From a checkpoint of a small transformer trained on Wikipedia: a variant of Adam for these matrices.
Each number is 50 + 12 x the weight over its row's rms, rounded and kept within 0 to 99. Layers, rows and columns count from 0. The size before them is the row's rms in percent of the matrix's.

# o: layer 3 attention output (transposed), 256x256, rms 0.0396, rows 89-101, columns 128-255
# v: layer 3 attention value, 256x256, rms 0.0504, rows 90-101, columns 128-255
o89 102:57 58 43 53 41 66 40 48 47 42 63 49 46 46 43 37 57 63 48 55 48 53 55 56 20 73 33 51 63 57 49 41 49 47 43 47 34 56 67 41 57 62 73 56 41 45 70 52 38 56 45 35 65 48 32 67 62 49 41 49 56 44 55 25 80 27 53 43 49 58 45 55 33 54 45 60 54 59 29 51 49 65 33 42 25 48 51 61 54 39 41 82 63 56 40 32 49 51 49 39 50 41 37 45 48 45 40 50 50 54 68 54 19 74 38 38 56 76 47 70 49 50 28 47 62 46 52 58
v90 102:73 55 68 63 56 41 63 34 66 46 63 51 57 55 43 56 53 40 54 55 71 65 60 50 81 49 14 48 41 67 63 53 48 34 52 65 52 45 42 41 62 46 53 58 54 50 64 45 54 35 61 52 41 38 47 44 51 45 56 74 40 53 36 48 53 51 60 43 75 63 45 35 54 70 52 50 59 44 64 68 55 59 48 64 57 38 29 23 49 52 44 61 49 39 59 53 42 33 50 53 20 40 28 41 32 47 31 51 49 60 46 48 54 41 63 69 39 46 42 63 49 46 38 37 30 54 66 46
o90 094:47 55 27 48 32 50 34 72 50 47 40 62 65 42 35 57 52 53 55 47 35 16 26 37 25 64 67 50 55 48 60 58 49 62 36 41 41 55 64 55 37 49 70 24 46 59 43 62 57 43 44 44 46 59 58 45 64 48 39 40 49 53 61 61 72 55 43 49 36 39 57 51 49 36 43 53 48 46 43 40 48 47 51 25 44 77 68 57 51 38 49 43 47 74 48 49 43 59 43 51 62 67 62 53 79 41 62 46 63 59 55 51 33 50 62 19 49 59 55 54 62 46 68 74 69 49 60 66
v91 109:60 70 61 45 57 33 59 72 49 64 34 58 55 23 47 44 49 41 56 53 23 43 55 78 64 64 44 62 18 56 41 38 58 45 57 54 37 88 46 63 64 23 54 51 69 53 48 69 62 74 66 54 37 24 58 56 46 56 58 33 48 63 61 42 66 64 54 41 36 58 65 56 53 40 34 54 59 33 43 52 44 29 61 63 24 52 73 60 44 62 39 55 46 51 36 54 44 24 55 61 52 54 54 22 39 68 87 55 56 49 57 23 59 50 34 49 19 73 66 49 44 46 49 47 43 57 60 61
o91 104:53 30 43 56 40 51 53 54 42 39 48 29 46 70 47 59 54 33 36 45 69 55 42 43 25 41 46 50 78 57 58 51 61 45 43 40 57 37 48 34 37 68 59 39 33 51 65 31 51 29 52 54 50 64 25 40 53 48 43 58 42 50 40 38 46 54 56 53 59 43 49 45 54 61 67 41 44 66 38 50 43 65 21 50 76 33 23 51 52 37 43 30 50 33 65 44 55 49 45 45 42 48 33 77 62 45 29 44 45 49 44 76 29 40 48 39 73 23 32 41 61 42 46 63 51 51 52 52
v92 106:63 38 43 50 36 46 50 37 43 56 48 48 58 52 45 47 55 28 42 53 37 58 48 40 66 27 47 55 72 39 52 67 55 56 49 55 64 55 57 60 57 67 67 56 32 37 33 30 41 46 56 48 45 56 68 53 63 64 72 37 63 50 51 42 49 51 59 53 72 43 60 27 66 64 37 52 68 41 62 86 32 51 47 43 43 51 54 49 71 65 52 49 49 46 39 52 65 50 54 58 58 55 50 64 52 61 59 63 62 53 52 64 79 40 73 55 36 55 81 45 48 63 50 58 57 46 59 44
o92 099:28 54 55 35 71 46 38 70 43 46 53 60 38 55 72 62 49 77 51 44 59 33 53 68 41 57 53 38 25 66 32 41 48 56 48 60 44 53 41 45 39 44 48 59 70 52 61 69 62 61 49 46 65 44 26 40 32 37 50 61 47 45 53 41 53 29 42 49 36 69 58 79 38 29 86 53 44 71 52 20 72 36 65 47 51 43 48 46 26 41 38 58 45 50 66 43 43 55 34 20 33 62 49 47 56 49 51 51 37 42 61 48 36 66 44 53 64 54 29 74 58 40 41 61 49 67 47 73
v93 103:37 44 42 64 47 55 60 62 36 60 61 46 61 38 44 52 44 80 79 37 38 49 45 57 62 53 46 40 43 70 43 38 35 51 69 39 07 44 60 25 63 63 38 32 57 45 51 74 49 42 57 32 44 69 33 45 47 36 45 66 49 65 39 37 43 55 38 35 33 36 48 51 40 46 69 52 43 58 50 50 48 54 56 43 87 47 50 60 22 67 39 41 33 37 33 38 36 37 67 66 60 49 54 53 59 52 66 43 52 34 44 53 73 58 51 61 65 47 46 54 71 44 40 54 75 45 43 59
o93 094:59 53 47 30 59 53 42 24 70 48 46 40 38 59 62 49 44 28 35 49 59 50 59 46 37 44 39 74 62 33 52 52 67 40 48 36 80 50 55 45 34 36 52 65 33 48 63 43 39 52 45 53 59 27 66 53 43 61 59 22 60 47 42 62 64 54 47 63 63 75 52 65 47 42 53 39 41 17 51 38 50 37 43 73 33 45 50 60 58 40 57 71 58 55 76 42 69 51 29 46 49 54 56 46 41 51 36 45 40 56 48 57 30 45 35 43 30 56 51 40 25 64 57 52 33 40 54 38
v94 112:33 50 59 36 62 41 63 42 46 59 58 61 66 46 51 61 55 45 35 61 37 66 48 62 29 54 37 66 56 43 56 58 38 35 51 47 47 73 27 58 54 52 69 29 41 60 38 42 54 36 44 52 64 53 42 43 65 58 46 48 37 50 51 48 48 55 32 66 56 70 33 47 66 47 35 52 53 63 47 37 50 50 37 46 47 40 23 37 58 75 28 32 56 42 62 53 58 30 43 49 47 71 35 46 37 58 53 30 51 45 62 44 47 42 28 33 59 45 66 35 35 41 66 63 29 58 58 59
o94 105:66 53 61 61 39 48 35 57 67 32 48 34 50 39 41 45 38 64 58 48 63 35 58 27 57 43 76 33 50 58 18 46 85 76 57 42 67 41 66 53 54 44 43 63 67 44 46 56 73 48 40 58 33 67 42 46 44 44 74 62 57 32 35 39 43 56 49 43 35 30 69 46 47 56 62 51 61 30 44 60 62 47 41 43 66 59 54 41 65 42 60 63 46 47 41 49 27 70 49 52 50 37 46 56 73 60 61 53 55 61 54 53 45 59 73 61 42 56 42 50 72 56 45 21 58 38 39 53
v95 106:43 19 34 28 32 46 49 54 35 60 40 66 41 53 55 51 68 38 53 39 58 51 40 61 59 47 54 38 65 44 47 51 62 51 53 46 79 33 42 46 30 49 33 45 54 65 48 58 53 46 52 45 50 72 52 54 65 70 45 74 38 42 33 56 41 43 77 42 39 55 59 55 41 47 50 57 43 43 73 53 49 68 42 18 55 58 41 47 60 77 57 42 44 64 46 29 65 64 48 45 36 56 63 48 47 52 46 62 55 48 41 63 75 51 34 42 60 35 45 66 60 58 36 47 73 45 38 34
o95 113:49 60 46 45 60 55 42 48 48 55 68 47 58 62 40 51 37 56 47 66 46 51 56 46 53 40 52 53 19 51 43 50 38 47 26 67 34 57 42 62 62 45 68 55 39 53 59 48 39 60 38 48 66 26 53 59 39 34 40 42 57 57 62 39 50 38 45 55 69 42 44 57 35 58 79 55 37 52 41 32 59 43 48 52 37 50 54 65 39 30 52 55 58 44 48 73 49 44 44 43 68 50 38 62 64 50 43 57 43 61 69 40 43 59 61 52 60 78 92 36 47 19 51 60 44 43 59 55
v96 103:34 47 44 52 49 29 30 44 43 39 69 58 44 45 51 52 38 42 39 60 38 54 53 46 48 51 41 69 48 45 41 33 50 50 49 41 55 71 50 45 44 29 47 39 44 50 47 63 54 50 73 41 46 68 57 54 35 53 55 21 19 58 69 28 45 58 59 51 50 76 58 47 36 52 46 51 58 57 57 46 46 25 39 68 70 47 41 50 44 52 45 50 35 66 49 70 43 56 55 49 50 62 43 46 37 51 43 68 39 52 73 61 24 37 40 43 65 50 34 48 59 39 47 43 57 62 51 58
o96 093:72 56 49 32 57 70 54 68 59 53 50 36 50 57 40 58 46 52 47 43 35 41 57 45 43 62 46 33 54 51 39 75 54 25 46 45 50 41 53 39 58 69 44 54 49 32 55 53 62 51 47 69 39 32 50 60 40 37 55 71 70 40 29 64 55 59 47 57 46 39 53 56 67 44 66 60 48 42 41 48 40 60 56 50 48 37 50 55 60 42 55 38 59 33 51 44 53 50 53 39 52 33 44 51 55 49 79 37 50 43 27 49 57 48 64 64 45 39 51 58 45 67 61 65 39 24 45 45
v97 094:49 55 42 60 42 52 56 48 38 58 53 48 47 65 47 57 32 45 53 26 65 64 59 50 60 58 18 71 49 50 66 84 53 46 39 61 42 73 56 45 66 42 45 48 43 59 51 42 48 47 59 50 64 46 74 70 54 54 37 78 41 33 47 66 55 57 54 48 62 39 42 51 66 52 59 38 86 61 56 76 48 54 44 54 31 55 50 63 49 20 54 43 63 41 53 55 65 48 52 48 57 41 51 42 36 65 49 37 52 29 58 65 49 50 52 65 42 79 52 45 47 35 31 51 52 41 50 33
o97 079:52 46 39 53 52 51 56 58 78 45 30 46 46 33 55 56 72 49 58 77 33 49 54 58 43 32 58 35 60 56 31 46 62 58 59 37 52 29 35 64 66 59 66 54 56 50 58 41 62 42 67 55 37 48 35 27 68 61 57 18 53 66 66 31 58 32 64 69 48 60 53 50 29 42 39 61 28 52 37 37 62 41 60 46 66 50 35 33 38 79 57 61 55 60 32 48 19 39 30 40 44 51 46 59 57 35 47 49 69 41 29 34 40 55 48 40 53 35 39 56 39 57 76 59 49 74 56 56
v98 105:51 32 31 50 62 27 34 53 36 36 53 41 64 60 29 43 53 67 54 34 70 38 47 60 42 60 61 54 10 28 63 51 66 59 70 22 51 45 57 48 61 52 50 65 57 53 51 26 53 55 38 50 45 57 53 50 62 40 45 52 58 42 49 58 54 39 64 46 51 29 46 44 57 58 42 68 63 47 43 51 52 50 59 46 50 50 50 59 65 71 51 45 29 62 28 53 46 36 54 46 25 48 71 55 46 42 68 57 75 47 46 63 58 42 23 56 60 63 36 29 70 21 18 33 52 62 44 45
o98 100:71 56 53 51 52 72 67 45 61 75 61 56 45 54 57 65 54 45 44 55 36 54 52 48 58 49 30 50 87 57 52 42 33 51 46 74 50 58 41 33 57 39 68 46 54 40 49 57 52 60 38 32 57 30 54 43 53 72 41 58 54 61 70 58 39 73 44 57 56 68 35 56 29 35 62 18 33 62 58 60 54 37 48 57 54 71 60 40 23 44 52 44 49 44 59 55 54 51 56 58 82 62 27 48 54 38 28 38 34 50 65 44 46 57 73 61 41 60 67 76 35 64 55 70 45 48 48 50
v99 098:49 51 27 53 59 63 47 39 67 57 53 73 38 55 49 53 55 63 53 50 56 61 45 39 36 32 28 56 53 66 47 42 72 38 56 42 64 52 45 51 62 44 24 38 59 56 65 42 48 35 36 39 58 45 38 55 48 58 55 37 68 48 59 52 36 69 53 52 57 52 57 56 49 60 57 17 73 32 54 69 29 65 58 49 59 69 38 62 44 51 60 42 53 51 60 45 59 79 67 58 55 58 45 40 37 46 54 66 25 41 42 40 68 49 34 61 52 38 60 62 36 45 42 45 51 36 34 58
o99 095:48 52 74 44 48 41 56 60 18 54 35 30 55 40 64 38 24 50 52 35 44 27 54 50 65 64 60 54 49 47 36 66 50 48 44 48 40 51 59 44 40 56 58 61 48 41 52 64 51 62 56 68 49 47 57 73 52 39 51 47 54 44 40 55 63 39 49 73 48 68 63 48 61 32 41 71 38 48 31 25 54 41 40 43 37 21 48 54 50 29 49 42 45 42 58 48 38 31 36 25 37 44 57 56 41 41 45 31 62 57 50 51 53 33 51 40 60 62 44 47 69 44 55 59 60 71 57 58
v100 104:68 51 44 51 43 46 44 45 68 44 43 66 56 40 49 39 48 68 57 26 48 40 49 50 52 56 43 29 70 08 35 28 27 34 42 56 49 35 60 63 40 61 65 54 43 56 53 48 42 36 36 59 47 81 45 52 45 82 42 51 40 47 45 33 55 61 69 42 42 65 52 61 69 62 54 40 33 49 60 69 47 67 27 73 67 38 55 45 47 37 44 37 52 37 45 31 46 49 30 56 51 49 65 69 40 43 52 51 66 59 49 45 62 42 57 39 58 43 26 57 67 78 61 56 60 40 64 28
o100 092:28 53 43 50 69 63 43 57 48 60 53 48 48 75 57 56 52 60 53 60 63 50 65 39 54 29 73 56 30 68 54 58 64 59 64 38 34 60 33 52 60 50 36 44 61 51 31 40 52 74 38 33 61 25 54 36 69 20 53 39 77 52 44 65 43 35 33 56 64 48 31 50 34 31 42 69 50 54 53 43 48 37 60 42 30 42 40 61 51 46 66 64 52 55 64 59 44 59 51 47 41 46 48 43 58 37 49 50 49 66 36 58 56 60 49 50 49 68 63 58 22 56 38 54 42 29 34 69
v101 119:56 28 68 34 48 82 34 59 33 66 36 52 41 36 61 67 51 67 66 75 55 59 50 34 36 48 61 50 42 44 47 30 27 53 46 39 50 30 68 52 60 49 52 60 50 51 41 58 80 44 42 40 52 42 43 66 41 62 62 46 49 37 46 44 31 67 26 50 51 72 48 55 65 55 47 52 83 52 52 38 64 54 60 48 32 47 51 45 66 58 45 52 58 46 30 58 48 57 41 51 45 39 62 50 61 42 48 45 50 34 45 46 41 59 37 52 47 63 22 35 53 55 54 53 63 40 33 56
o101 114:26 62 45 47 41 37 51 24 66 46 67 51 46 50 76 34 56 31 39 36 52 58 61 50 63 51 50 47 59 36 40 58 52 42 46 51 54 71 47 47 46 59 42 61 53 52 49 49 24 57 45 63 57 56 60 47 60 38 49 36 63 57 44 35 66 54 56 56 39 42 56 57 52 45 51 54 33 40 64 70 40 43 67 50 61 42 51 60 52 45 59 62 31 54 67 43 61 43 60 46 49 30 52 59 42 63 48 41 34 40 60 49 63 56 61 51 49 49 80 59 56 64 46 49 29 66 47 48